Part of a small language model's weights: 9 layers, rotary positions.
Each number is 128 + 32 x the weight over its row's rms, rounded and kept within 0 to 255. Layers, rows and columns count from 0. Numbers have three digits each. The size before them is the row's rms in percent of the matrix's.

# layer 4 attention query, 128x192, rms 0.367, rows 0-31, columns 0-191
108:102148093134088092183132076086084156154144157190143102099132119114103083097155176145162085098155132132133138082156148136134098122121133133149067122103141135126149167125067055112117135147100104148091197182115171164166161144108158151141087140137160165131149183115119147130129142136101098144188087076117082192107153155097172121147149096084143086098174146114081176084168128152129132128079140147127186147136111130104117130122119163093130139087119152072086142153073178128070136145122162182133054162213101067128184133157099147128126113094161078169098091154079164076097148097138120128
095:158145062131116141139095147143134136124097148214110138070152150092086140152136102156204098115159163125131144107127147145118083084133146151181121143103157136101152167120083079131117131167082095115128187164157137164141164168182118142118093113158133162122141136099114137100193129145177131114116094089165077141116111134079174112141133128138146088093158164105154160103172139200170112163092111095133133147087107141117148160122112158147109082122220137086125186165094210070087163160129172140172050097146136096173151073154166140095101143144125097080138123170068089109123166119122116194
082:102118089148130050097146121093083106119145165211220070162114124079119067118152148179127161082146135097071146124150082144127093100093152126091120097106140146148137117081132129126100134113167111086124159089114106147116139092090132146139149102122172143069083129129151122139128108121095183118173085124119094151084112096126140125125073146123107121147087090136176200108111097106130032110089118143093178096152093109134111130174159083138149099174167146068132162112102159119152137093096064163080102199152148109119122163181137127124126128138186173082084121156153151098116103087062130163
104:142080182110112091081127170138172166120118108105085168130087114121137179173149118067097133131139122106144138093173135087104148175183117102158159079175098123094105125110140148139146099158148138109107071103162118129108083209197126096129135149168071098093126089186082103129152092190081119152140146138150151064191131131164144167078137133156091179125137126105135123138098163115132114083074186168155079126155106109125163084091119134107154088127152117141139102120145125173098129146068159081143163132137169107205109151091140112119124164151089148050199165120129079139184133149158169107
084:133143088115132106142076095059052122137099103108151097105171148108106109154129172155125053146117133100150205097123165143174160126126104137111139143133104145169129111125119111086171133122074103171093169150110126199087121109151135183171144113141139114144138170098108143139114144125169137082164152104071107163081167130113152096127126132156148136132184152116071196133149134172143117161189143073152145089100111155135162168147121197157139116128154115109064100071113176130200114146177086128170168112154076113119178130127139134087099141120137123185141139213126051164131191115086157095
089:134172089115171189109057126104157171097141085126098121095109156130095072113167122129150143183118144121124178137141137125118168103170145159114104105115071147066139109074181144169158115128154079165144140133120138112056140103146067134077086162122136072134125146076165117061187132089157162165204120140100104086121128114123090144177143130121134174107111123124147111144136184144122062122091157147115151152169133172086127131166156189138095152110153092108191184157123106153088070134133144064173126060079106140205145145110088131113098151157135104142136155150176161133138124113113140192
077:177129114115146166102108130167121187142118070183163133187114133084144116149188074123133093154126161117091125148116083127185113150102125104078148090173106101124167104154158159142146147137089131135124184128090156117101108213199133087137063192127141127122127158160062100133072115204130116082123058107109098067136130162152083117154207119130142130180095119166105169097110162113066087109144140160107134173127116123134125145146142096154103088108147118102183141139157141203149067151153169116145121130096125080103142089157101149134174105121188115092104152095108177097150125105106094152
090:122110146128202131162194134117121128175114172137117102142171071103145104143093082141119145109147115111162139118162130138109156156116166101170131127072165161178138150138137175052081070181127119134094144115140110129145116132138116111121086086153200138143158148126118126174127157113116091110174112185149150122099115177213168180141091133094088157169138110105112180128080081131075087166088146114095137172121122116075055085097092120129180126067206150101111108154103116143166094117085119131108058186179128139114129163112122138189153159062148065141098083132093120115103115130118147130
077:124140050175106129095078157179154065117120090174161102091104157095083104118154145105127161135128178172111121118132142131200144146086175125070141163150136139130117165108135146118072144103198086118140172124128160144050126114055148143165129085122127197171079142142148166131146093094128189083081099121141095207136141063127108120092085105163126107074108179183102126160171116133148145120117116073119154116143087152134112081160140144165118141143148086109178158172105172106106132129165192099135090110104120136173116125199137130157080134165191072108129141153120130104096133105112138133
091:133131158079126121095146107147135116154124124157158137120141125163067120114143070133134137132105076100088117074178138107143091211168111125153119098122128166189192156207174117145126103184154109104046092110116106168115128108125062100100121152170146162123178140134118145131145106135082151121091157087093162178125146084149110149161099136155129135159172107076134145115126089093146109068139048166145103162123088128103166073061090096103126157145135123119183133145098082157163076093095066152118159101119109124155158115063112121182181093108057137190151128120146144113107124122182092107
086:079129115170039087169135184139102104151140125088154136051121105122132123137149114125093161106124104149120169083153108071158129149140107109151073124178143139106102049144104097085071132119198090109150171126129118078177090117145081138180069107134121167207127176105150144158102142102149100070161139195135180121141141157157170132130089085094106129112112120087130122118155123106143138154122110154119113131145101124139143167120090127128112154178145176106093130119071169137161209094081134146121013143166166129136158110117155081153069112148139120174187156127108115102133151117124137168
087:186160163157101112163135127201136116164099142165148126126123167148085090124153091157141095132131096146148149104137128149145105151127165158147112125132208113115192169112086078128115146110202099165149104105103118125105236147167140102138123100134126107126117129069091149150123205195064148110157165119169093141178062152120145116106176158142166144091053142158084127120119102142135172132124133182141116158092140141105103061082139139111127140164099134116138095136083099117134077118096134075110128050105184116132114118128072169082188144104161120105053111133106107120133128127134098202
089:157142148156184095123133108103144104200129114162136121146111083102123107135107103098155165074141105146093127116115116118109169193166107120125119129123117125142158132068112184118121062080112125152109214135185135113077169157119163111084087129128085156221128139133069152120093128181135111068115072129138135124149106195158092168131114149125169137142121130102190101164171069170146153142128127091150100123164091136113145165062145135147104146177159136100164152138130113108209143159141104082131063120051152169147103161167127195125101136164108131160133110178143116180178173133093151086
081:105097154066217104182119093084095101122136145168142122143129148122110068142172131142129125164147146150109181071146126088101128105148108066104084091054112138133082154134094112178151125139111120137170189088148163127138138208124119113135100092095140149140139182124158162137131133149126062144152119087158066127113115091128126133134086124129141102095125142106177150114112159210198105115072114188163128125130102158090150135094118109127141087183158163066151138162196119127185145116123170128135093125166120061155135100140104188150086124159065125154137150182158070152134153176081150128
096:190095122105112101122082110068118144158128103158112116119152105102160132119099164140133087146148129124109164175186157160124094155145089143098060105185167105161185122117127096125118113098195165127127117133159162158105155134240114140091169137136126143094099175197072121093132144157073107148115092122128100143179094171151112101082131123110157136094118122219159184168131164102126113160106106185064196127111154111146124139110093141115176165108113189106130148169085175179078141090135113166179140229139137159083145139161120098134098118129150131116119134160138132093157141153123144090
092:101174113143088100183152066132151143150123082183188097120096049146130172103122123180126145102154094126134122117122125075152147159159038091104095127142145069147143072147116145124099058145159088191131098137176101205160168108203127101116139164097110140141142187126128130103107175157128101136108132119110180136180157091117141154085165131128073163130142142098099160143094095085189135113125113142110129162103141116075053108174115125184171125140081142154116135129100140105128152142102076102111119092143157136072134131139126089115145074147131099104105093219149141110116057150114095131
102:170111144168140096157120134071130144144162161193154112078196096092105093103143135131152117167151129163104111122125170104136122111124179106171132133117171127108134169189110088074114084193120123125098157146133148144129151146148124136137166097139136144139149144085124129095110161112054120155151097077142117150078116156092195141110160087096191069118164118048160216102146122142147136155048163188150149129182134096140169180109126114119093104109174150096151125120096194092071181163092072161139100147129112097150140097115184150122106103126102116113177100140088134065147125133115103058
093:116168149088123151118156176210136112091107142032141074135109148143121130133151144098134168142130114147167142171118138153153112114093139114072108136183130167138149095132158136163130089177183175119087121099152134072089083139109136098169166148120104109139091128189172100137125136163108165120096240164211139082203151100166095145057141149119121170158092129117110098147103108159183110157122164117122130129160119169177184142075154132103155092133144141173116081162127160209136211073099142102145144133121147124111128133150145156172116139143134104095124150098153074168140149127134139141
082:156107143146089107154155099164155124128062103137105142134149114133156124186101142131105165109122143137094092121104094118147156108084126100116122109154180128139152081145133135119109101091120138172131116139154138111190160099157116137108177097139102166123116106181165085183048078190084195096085176157135059168170074091135093106179140156164063131203043082146136073134132111084111132153086111077132075099164081106125136109097131099118146104123117089143127129126143097147156176161104166102159126181076094116147139153056129127091073106150092116145108147088098127167210134141110101140
085:088072126167140100161152139201113153140094108052178147112048141121171139107060130102121179147064107126148155111171082134134142147136140117124150060086130128105112128118122150029160141153113128141117066093115114100153113139112178097101111101134124077177124172084135106132089186126127124172078173204119175086094107115160163144137057079117151144165137090154169138153111154125104178098160110146120129098130129091110169113161104057133116117110103139124194065155128127160082105145078121128121121138100136121139120087104128079165120087070092108121160084131116155154148121189086117112
094:126147083185116125087109162229123104135114096151073180117147150111056123095129104105171140208086135108128102110104152153115113091104109180136134123138123100069134129118142143188193166101127182135168147139074157112094168072115144161109110185130118126133088099087145125179110115138136143155161086097123051146124138139187130038095133134112153173057152042137140095133115134146088117103134124114121169128093208209105138147094139143149130068113057144112151156129163151136145176134139165133117173110117124139162143137158113137094136148132098085111095137153142159116150168113102164165
080:134115090108126130135039176106117151147100114155165173170102151184150129132184164132093110130068156179140128176098116141179162153158107056102092180075149112172195121114071144098132129130119108173161079169174125126083128155158129138126155166166179074156184131144119129116067179121098112068121149111144167173109185152109087084149136150174110115179154172077089144147166092142163143117154138095117086138126115146134113141147165191088097154118150123130116151105165137107109081089169082103071156155075146060121124111125077102133131168162179130170126160124101110118143101150083127148
082:128034156074154104104080092182108124170099114171110118104129170135154126154157119125098095041140138151126122158184104084122128156082129102090110169182150096162089159107192161153148096092133142155134120093145137200143118150159168124187119131143074081107064092159079116152179123134116073080087114170117124095138107081165133145115130092114109162196143167183137116156069126136116162096118079138162113158120074093086082118197149147154115122154155108185108109103080116103087124135106189111155107165136158132123083153105092138133128221156112103130129158114120144087127153112119124130
082:144088110126081165146048147135114088159137141165117104109149126107109121111112132088124109149075108110155154090146096186140110106120101086149095131112146116070118133136101153158180117146143132111147122080095203130100093150097128177155087118115119107143100153101065125118156155151134170165200089109140139103102105134121083132103126131100134159139141103162086122066128168142153126099141166108127126141136154131081165186199184178170097131114191099083178137107096097135053144105103093152149169111181153111136121128124155198120139141166159068089174136090117253159109127096114164204
079:139053167133123071082155126154148078160114175100093148074145083130165161171135184104073160140086171085152085095138177081151136144099111162141121094085194127127121123147126144105140101153137087145181074144156121091123090148175142126138154108124119140114113169183140075164132120110162097143122097109204158140140132137168142132110084211129120204113144107176145174131131161156150105184113089149159104164118139131072199115134106089143136124105147098140102206123125108120113174092106181094148142067144157128097102154139156089081134112121114106190105137122189128177148135092137168185
097:164154092162189145169105128123115069131124154134145110096128111076117088167158128133191140120148130123156132074144151116098125110134111170174168138155139169151134085095180075133143091097109079124128170123101121171061060084100124116189090070155178159145118088131120142156098168134126088099089119133099141162055061108102140113116114148119136134169124178181192120132161140169087159118172049119162121109075106111157151173180127203115100114140176124122131195136179164110149092141119155164134133091146204082110107123175112100089142147078126129146059160120149141114149155127160149137
086:127145111182117132105137152149123132145192139184070082113135166102151094164138117110107149088151162149191135125122147148096151092133139159147090147179098098064160128102089086103126068148048108119109130122099124109120100098155107121155040140130125152111124136125106110138182115110171088150150154153137134163078161135107163138116082180092146118094127094228102142129095107168104146195112081190144108164134133107102086105114134151132093119157160121085050155149139129132098130104125178081120100108167132174125174090162156121132135091122049122102098083189111097187138167072088158192
087:144120159136126138114092167060109147116199152126165157091110161095095179112174108123124130132150167114142174137070111085134121143121098156137158085053106151146092188096149070180169113104138157073103098085144090176115172156145212181084119136100124109124148152093065102163145173138166167150176111173111126105138155111121163109138172147114155109133102111103151160086101103117106140130126068108106123133089110091100162195139191149137093120151166143104137129159098100098085215138106161116142116176116098136078152116182139168149146048106176140132128123143121168173078157119152087177
083:176139063130100120104107079100142103119129154117145094111165143135131101079104070129148145149170130126169144125080192087127124121110076120103134136104101140135094104112103142174140133127059111137127108110122251219161114181097122135154138130162100170125089141100098166127104117078142132162110064080133109126161111067099171095124156134109185118177150177176124164161138199114180113142113132099164146113134120163112078150101172176127125113131182162067148099164142154171151141130149100195108134156199129100117119169113080178139106141072133174123123115145087193122116129107078116115
083:132149152102110124127143164149177123085109097079100189113125108140169086156081112116079142153175092149190114095109107113127119107079148097091108122120123137096110118095118130159122106081158144122128107099100201128124130117108078082107150123144138165133083094143181112155124188110140151089077173222203117105105136080163139072145161145145178165093093137199147094120096188139118140137123173135133093148113147172120112124044137110093150146149106096122199126151173077189176117110144094111154144099176165154081124183094122124149149173122087127142054133176077107169102087136105115117
090:105187194175074116123117174155130199168142156153117113086083113137107138149092239135128116112094095143126058087136100122187124127111173163181125105130122158097162165159116108151109071142146127127134088111112172142123139157103099107128150162111125106142117164075123070128111182150097103138118104112144070091102166102136121088157151093094135161148105110125146114130217136131166128123109166137141152099156108147133144099112102124091095133218150150124114128175144187102028086195158115134101118136182132078128137152064120147194194122145131133078082129136126148102132166122110128101
090:099131196122135190183113126153111120084197094095186126118132122229111096109087122122135160176151181143149128135111101133128158067190138064158177104171125135214100151117098159137141135111127124153168119129098103088138175142098150123107109112147180151164113070135138128170081110125134117127158123122127108121121164067112137165100142170087127145091069112162122118108146136134046149146123148169131146110139148038097098141129102123122062183094149184119098129158088119176172087109118173138137173074142136147159140125131086109163200181135127148180155132138098123126111130176145185127
# layer 4 attention key, 128x192, rms 0.379, rows 0-31, columns 0-191
064:113129038178144121090132120142130123142066146150130154160122174119165148146081115102172124082132125101173169128167097106141118172151120160055154099096179143156104112099141155163092197122107115076185131144138108141088187183124094108097056211116125134132137121064099115074167146184171099060100097159085131163157152136164125100126111115100118119054128038137145088101127151091133160102173139147110129129090126111116133106167143147180070131100080147142100132154097098105123143128192175155138100088106136157133134156148109137133096099182143113111139129088151149158158118122047107151
071:127160160139122130197114090068115147113141168123108092133117138136128115096169146157141106095124079137145106133169112137123124158177093156088190137134112197119175076099075127148175199105123103079134132047159162106069137171138084130115098110121169151156080099052106170105138132178155120088124129125139197135127177173114182116088079106107163087122133111113111100081159082153102137096141179135095119130144141086099128154117092140164116097095124155136073108084078163110117128110179099198134094152084137126121110124123085085092105095123140128097199143073194128152101080175107080111
082:108154080087126179166122176127152133115123111111166127125123125136146135149145160083154106136154093136141130178169165152116087131134141163121171125118173178101166175144121120103143134163122124084129149223104216153152125170090115119125155143143097137126099147072126180047142184124100101120113083087125104120131184180155139110055147184086168194112143169100133142161131201137143146133178186104135108111114137108139105169148144220122143084140226143147119110130101149079136158127145142165143144078143149107130124136136134101137183174203207097163081131117150107122131114103111093111
086:107140133093124195166096122081126128067157162147099071169132098148088114092094090125084107125149096141118080151115097166188157161115170141109079115112148153170193131154118115108104163145136148155212142174149110095151139084124182070169166120079115175150122107160073150121159149174143158082116170090114111143137171116119120055092227164130134173154144114109104108154154143091107139120146143065125077130149129127101133139104135114129118094106124087123128142132195159113112088123139159130150126122122181125065130095118105147083214084116128142167143123045151131146093082161180088160
080:120097107102072088095150149123138114055146135177085080216166182133094136132169147157174133131135180144141169127146116132119102195176176138122147090076170146114100130139145120121073110143134112127166151090078080108134135161131152117119096097082134158105118106064105122080125155126143141103065124158144095103112128065130145112172119095132099138121163147129127158116169075118095109120130100199121144125164172123102069108137146112123071134084108166099146090138140119169088115117164115178114126140104211143086161159187112168059137146134123202111111113123157144168055044158165146106
093:194127154132047099112147069105154100091177171108154153162131119184145144128104120158089220170131106167137104096060152117149074155125124123127128123172122163126183079121096131105102071096136148138096095179163160134135114139123147133137200121130136182098113127187109132187092179135134110137107120133179162107129102170122090092134136099154147110109153112142092136096165106182161093123104104155156092075131118135134085201145081137127108094159145145129139114105142178188134084164153044152124180114135127089124101157153171121051136133073152139152080081092151161107138184120091095114
084:157129166149070158195073110168084119108135142152056103100142119188116128173148152130111125113148123136105153135122130171144154080117158127124094141147167107135149167143105149161179100131131139125164073111142082169129082033099049093128134119100121181069128155152168156101173122090128135106183192144136104158112152185096116201140078205102164124114119128097123141081111120109156122152130150095144143124149152180100081168160149134122133176125109075132085156116152142097113187112100078111118128147196108147122151159111152069114118121168112128062123039073127089106161101123143132088
088:156127125174172138106148111126123111153111090178122103139165163150098173078085094126097113167059162114143090148113157129137115181137116130080079146061071083141103088118154162144146170124128140133150154148144124083140187163084131140141132144112090129128115106082082124091145113146082163077137151118113114173139128155146093129107104107176116114077140179117146098160166171129136126121141104057138128111099088098132137129203169068102163204099078112136147132158123141190107126124151038132144120109167074176107108106130155180084125072123131178105187197104099160144080065148154100069
091:119067130144154157110191152155090143077146161114111133147175162113081087129131111151157124146129147112102120150080097077104152078145121180181121082125077106188188122111090116188166114110085086085109182091141089103144190098125131070163127115089156107196090107140122091170182131124154154143110156112096152095110142161120117153192155161100151147087142134167188176100043098129108109166106078129178133121098169155115091193112099066143095147138118145116148177169122124136119125139126118143095092143172059099106088126095078109113125114120137153144123153119120115167125078199095084158
088:141061092185139128137129139045137169114187168067105129122120071152165170147090108095088131149114132151186123181100163107081103091196080089121112118094098114102154063083087159096151112114082149103153094104137157162135115134106129144099056119126106113166086087087151108176119120118129148126118085144082134099098128148105165173081164095138127138094126187147096167157152120172042147141123116113109157137128110141180087223122163160124107086142143066132118094120145162140112139153178131133140115171119124171080110149107112112141112180109150151084091115052076140103154094127108095123
093:116153124050126113157186131184133142153094152117100099152107139143179138119145199114153165122138161104141099149102159195142112119130107150095152113104151125136136183120171148152132162124055119146101071141110112149131189239126134126043107127074101095124127108119149089157157151150049128161126122130115123146178156176115075166182109181154137110212158106136108109103082188153163129093135080115144133159156104147025107129141171128180105092119183164144086124126126121117115147113134144106127158104130112064156129156065150168179095116140103064134132104108123108133143161136148144118
091:111083143108124155141187161083108096095170124102081061148104072111152124206131158155127155105125089142129083157099099144074125143067138116121165191170104102123112090101064147111073097095133153137107133177125125075130148160150137116202202149101170115106129073110092163185149148082131102096147123127124081123113167159084080144132118129119115116123109107098138178126099144123111078063106147147119088116147144129127144091085124111129135164147129116148134121140150109107089117109128161138165149148210128177084130104156160062064152111077148123131165161111157073104179179128225166117
086:109106182098127134137118113105162104120154131126145129123123124158129109174131110208106110167148156066109091101165115133175122111163124149110121110112090166112125122155110037139139179185073098069136006100025141096165100156125119121169172122133139168169090117075138114122090131125149062177139083142131130163098144127117145169166134149147144109106116124194132133104102099099139116150151178104208103138115133072124089138118067132138173109144092143103105137103086144190053142119119082152139136152161081155104184160062092104113128170136146135107134108118070122099105151098137115142
089:120113073092112149152144164147122136142132105164113118151125117120184084112045159128118150065122145122104125108125199112084146156110125080098105144144092101119109042114123128116090115078074167167105127123153084098121166112110121162150110129153105149173158102213128167124143132120200191081133105156087142109146103097132119151111143145188110130080172092185106114213136059097084129121155133077151136119093127157074135160142167088128122176077140171141161117133137133102083146131115118113134146144163199119163123163071106123112136130135147059150126167080129154087197106083193082123
091:065136095126181133109146190167133129138082147113170123087155171124104147185134139185124132104118145078094155170118095143084135120144108171116101174081117123091114121140123139083112087171148063184169181159093095090171099099097157137095092112145150064114159119110100106069115138072130133083172131129101077107110152136148149112140155101201118117124101088076114094126176136099146113151111109184108120145132115136167129114123158077114118140134111106126157115094144036192146130176126070158079087044125144172100112086134188143096157093190134172086102119105113112061127123137158127162
086:106119137053072105159090151108115116135132136125131143120147171116184096154148143125209157134113158154170096106110104081098128143127155113126161134172096157166091135125144132155160155046140193113118112133096153155101156116112122198132105104121197153095196125122118185135144092127079095145099177144105180156090129163116099133139143088096136126128118089134151118156046139163122138142116105138178156125079125169120126096146151211115075106196138140148133165136139101075147048161120145100090118129142107155155147168149150107096097119087177143122085180135097109114142219138177125037
100:119106112116117096171097061094099100113195149146153107127117161167137133102152156123139090146061141131086141133157124137159117141154135127191131206213161147083093156133097152111114130106135142082096086078129195148146086172097114144127109183171132113074102196084144142139103104124142147149189110142126118131133155104129207112114129111038202132077138134129127163071113070139097138130090158118096121144141151057143178104134115129130168123157096101119134127135100163029119133150117162132136112176058124124099153102181123121132166076149126142174130095108124152138094167134180074141
088:156086087189125125105078098089120121112118150213143158088185159085102137137091120127138115131113135122130131150144105116188118123111119138158107179166115121172090133127107099128067152115116085143095168105151126108135168114159134122118092135178150165128172181168103149127131145114133108103182078089083132143096150154121140046187146125059158073076137109120155159086147074099094192160115115123117134148090162092121156137119111098148168160124123153126116164149130160083155117185081126135117054133091164108078155125144109111049179092157114184195160119128063089088117177119095072176
069:117138140161127082144097126092094108102235062146183103135127148078101107128148111133118146162128096134111153144152122149129148129163063123139130174139108138129119133152121135115115124186174162140140189092142135099144129055126083123080143163110154104170129067220119083123144155124155153153171125120134197117147155091132206131099141167115120068048147121170153143101082145123137124093079154142098138112169163091136187098171123067134122094159135181104103155139124134078114169158072097147195123134093100147111118146154092106112131074133114129098137116168205065115080076095131126136
090:126067121124118104090126152105176163137205120133064060101079146155134148130115147142079113165119151142139176148132076089126130140166133156155143138155103170110161138151141165158091170156165128116113135140133159136118112177136075203149132208199116122105094121128083196087108163172104114132141152124151085128166132139168145111101138142129106153122185140156177147086140190083141086135075164141109131136160099168150102064114119170138149084153140138113116088098079116132159143166145144131085088082171130183169090194124097100087178151168099150091093152089126064118089086094100147187
091:092128142143130171153076136139145151119201156123158134184114147124139125174111152167114102147140145131141179159083086143126173114143090106082128192130076164179092063129118071100073116112130117215104116144096127110128079062132107156183104111155157099160190109175107126125106177099113134094151126102130124148110116097061116157104099151096205073156132150202151151099140193130126181150136116117131105112140132108198158130161160092122124188059219128100095124142136130157144169125161109117183132137140100095078121112147152159155152161136141167148166137121113096120103192112100124177
089:181191176141105107093127168164107145129155138105100066145106109131128174206145120133124100153107114112080052146151137112126083094099104173091124132166127110039105154147139102137139110118133092048083111128130108119129166095105110127082168128123083166083095096183176098124102118110183081180136154121127113089090137079125152129150125060119165211101090167116158170133096195182083098081137141150121150111136159113161117166141113110127157102107088126137142109124126122084133112163119133125156143090106180130065157108176123122133138137076128082109180120100134116123175116169226082109
088:134110094102085076120135134062159153126118104135138061160136051084156069160076154040133166156180130157189164147160163136087126101120119046143186092145099130115125115144057126124140100112159146118139187154116118082108107079121139133054087108108143128112122099085121102154123152175112097159172165139115118121166092165081182108147078169098137089087180127106139151096159085163115099131162119110097123137117118115131169185103110085101163143115127090131142163099149157159118100147145138172150148157089153116141090101113163112106121083107113094109184120113086094140132140175214096068
090:168101134157136149117097060169153147119103089065106160194112139167110166124075161119136149114135117142068153178123122124164119160134138159077144095096170146156114081148127119060136160042107091150168167168166079095163159091088132101082109135098168178110156113145154119129112124176129097120129100134111116180135063170130179112093108127113077089183082170128179159152122139120173135140098104160138187123126097142161100115084120130118133128123170118116134151131136146160174077131119150133072064094077088097086155161118105096136156127048108165141098094126162052066118120098144139072
083:143109118105118128152102107126131138138162148093115108137122116178085166159160139150169125153145109164148160167192116135149076099174179141139137183082104139113057121070088118143133145084147110164102155090113176078154192060108082162089094072185131119162148070140173172104123160141097098074112074171093049119094130127126123093086128133102160095134140195140096106101143093113097134097130211160067148155125160113081113145107113146116086148115181065092141091076138151186131078164126117149136123169109107097089155103131161166152107163105144120111120145100129121163088105143161146057
089:093128098140174112139110138164136196090127072161142144122076124141119115151099131116130109144066156115103063121096080194126147082080115110101097121103141091045140142121148146118189160130095188173142080087131171117206133104131122130141109156157155129056110112156149129185104072111109156138137183152143106101120165147115197079190124107081146100105108089137093147121086172186087080116075132117081119141144158129136131120122129073109161095124083135073101116135161147129163073083111164129164089141110135220116102168096110129131161107132057166157141095143115111151133100125076112155
089:128152115146186099146111065107128124111109054107114086174100118102135108141164107084134138185094126131159166135081130145156157135090182160111134154086094149180112135168139084149137130153123148186102182174153119033120109159037162131123129150133092092124163080137132144151159085084078165124107093107148099047145152158140134129160245139155105100133143116154189078133144118116103109162181191139136122124117112157166117159112135107076126112094104115165138102108120093159117162183195166130113148141179166112096101147136136159126108160118104092141122154136077209109153126120091117107
091:136132077134094151157174133169077166158086123108150156104148120185096104113097148100134185115183088162108122165197127155097104126148123120121135156098115082091106072146141129146135116159183195144168130130102122140148127140124100108137146090125122145221153074173137152118192084111093194138135130101087129143151088113127097121133081069114098155166101139188143115206163106088146084057119082118151153169139104140156143131160153037180108143141163157146104129162121196081114114109131136093103120098142128157156147183164113143123132184142088156121159131104105108118124150152032183134
080:060154149139112125065155120185113176118135124161092146138107152153143141155105029141141124117165163101102170100111144171157150085119163156131107126115145152138142099107150094108105055145171140175149149160115057085118056171153061158136161096105139121145200095186139123164127118170138144089166180163155125132113061151079097154155088127131123110114069125119123123132099107123113123126126085107116118133083088145131181132055157105088097158093121072119155198119077127168207077115129168117068148109127155168123132105132132055133087113105098111102128166164123121110195130128144104101
091:100098088180165111106187115122120070121106120115163102124161158146149167087138115112170083105105191142105136140144143172142112151157131174139168138121164157164146148136111154108128184151147157089110111104136145121146153066127109176190101118119128110155070170146073161104155111155074159192151104103137134125219168112174143153133137091125128107166133127096143148094161123070099158111092088107137122166162114068160122081151144129159144169078116133133117125159010156077143192104117155147073096162088128146173152120144171057107103107184172145110133174162079179121101093124116091143
086:167138118112120129077137209167153118102188119146175138163079151161140116092149082155062160140159184119120082129144128077096123063094121120081112075178094155120111095132105147130100139151193119116125138172191121090137102151176136126145184148129115140145118110162089177170124150114095107190147071086121069155094094111110144131177148120154113103113164130090134104162114091122118119077123107130045128115125184151138114120131139111164184083076179101125067082151133073170162100086110178140185116147125125127146142074090083075164154116140123112120110150111149132163172146186098182100
082:195156070103078104102211078112191170141087129084092076132137195127176120143075154135183146132081097078132130102165100117086114138099141173126112103136166103090131113175139170155119179093125139101141151158125176156115122130069156127186126142159118092043086182120138134141109214117122130087108110155139191155055116132155149110157142103192124090149140113132082128142088155131123138140156177140127116163074098168168124187115105172146151139177166104126138120163151118072062174140149114140144125161142204172090111140116129148107121123133095125126134099107134131127152187114118117150
# layer 4 attention value, 128x192, rms 0.418, rows 0-4, columns 0-191
089:140103116120093132143125130147121202103105207062115100110151069151078125143082119175070117113140093157162094075195077124128117090109128156110146154125150171159154151169109182149155150094143137114148050118106140090065182122125144091134160158081155167155070122100148171093081169139125103141128131152066172111134130070134164113173159134084113119153131216110097146089171122096148133145106087119114114098173138115132117094148132137164108120140108109094149090150143142078121080091110122124104101105049130114064144123163097122135191096135151135206117154064087129117094082133110100163
092:191130112102158127135086122100122181155131162131151112136162145159152132159101108159116153106116122107122184247121162119138203123105169124071096104103165071149130130159119152057139095148148183124102166080147144071175162149146110150144124132119144162140092141128162133147116094101153066104123161116119165140118123180119133147105153198087093136105106124073173112118063133118156111088113187079107156125095120121136168181105086148140123160142171056106112165146109156151108195121092168134156121101115133154112139094104163169184119117132190176106121184097117151190091119171049136146
089:141099105129120109127108140142117118135075095116164161091177130129131119085082133132129124090130077158120073185148165141118128090118130081161195170114079070144113105071160169125057124143083091138113135160131131168169125086115184146054119091149105062118224137140136100170020184114131148090166088100122118137117126183084085185112110103141107118087079114110083133149149104091149141134132065115114105151103151145122134117143117102136124095157101119163191113132089127113146074110176121131200075109177102118118103085098132144204140143113155143137154099137100147168146096111115074110
100:090181193134108183144147176120102108117098101146162124103102084121185119064134157171142109089116090175138078069097156135124110133159127172136171118151079057036090134153120102136112047155146145068149125122132169162105117077173175099137110116096080112162157095109107156098137183159098115136163129072089132159133109175143154165081096133125162101118116089154114147178091107128176137096110114102130133100125128122157138137117137145145153108141107143149109121093172107129111090145119212097126134078159134157177115103155085112145194131106194138046128157093177150090156081131172119160
092:106112216101095097148123166151163144140131143138099076156099117060148117158046168167169138104160096096141146137132068083110105092104144134122156103167118139078123080034124131133160170108146123142127108118170132099114080097131170192116144149198165173142126101088131138148125109072176143096112100114130143190161133201120109118122113122146113104153136148106123125094082146144092156128100169133127142120124130167070095161158094134172125077128097175152140110138159138098080107208161068073185058150169110096168085119137122102127172123091166121155130102079129103173138147110099091092
# layer 4 attention output (transposed), 128x192, rms 1.37, rows 0-3, columns 0-191
101:129102112108091063122114092107172129115075164112138046086125094136100119168158170167161079141132123128173143164155147128069134126056116128135131172183152178168123149123155100121088117130159112149105145142142119147159127105122137144168190106009096176100133146129121144108090139121137132141080157089152154138168150135128150110127130063141161131139158111082118112150177130074194161148106122157137176153140116161150177164177166111117109162121145201148150090136119112122133211139169096200052148144086146155058148131129126158099131069077141117144195102116116102132115163124077129134
102:071139148164144109122129156064139173131166125115162152095118113078201125158154144096142133127085111124114141118104139109119170141167091146175136109193176121118131136121142121092078095210118129154117182134168134109137085194163090102081117105075098147085115132108134068117151130154139135126156125087100145134145119142168164137119134081097109129122139093077147079078070083116216124180073169148106112097142119114150098149116146062100128081131118161129154148113096101142113178112128141053107106122100105050141176116113149112115111049136112162159182171184119100111050145138132198147
096:145233096159089047148106199145143130137131103114120117078061126134154083104138193111158152149165128188128074181148153189159155088091191104183138126207157116134144104091121099159166026124116138135125164139113097133110138119087128140107102117051136091186127096195118159159102139101111120079147143207131137113095135151095126086089135120134126158128107139166111083114145174113156074129130116090117098133135135167173130100103131154130172090128134112112099101096122146120138190099142138156117114132151133102189134101136130156108135121163099194149145158207143144137139109146102137102
107:148158137179119157145118182145139078140113108099109133121140173119107135080165170130165139136079144146144099155104177143150089015110198113108115172112173129113077091146110129125120144128115086142201102116121180074086124119068143174110147110133153172175138154022136147138070125150156130131145127107142105174089150138164122116096142127087174148103111127163062098103140134208101103118151132087129123160125152156110170172071126180138125081127138105090091121171113107107150187109142163122102152112163174113140167098192143109116113077142139114161082150140118108193085141066105142085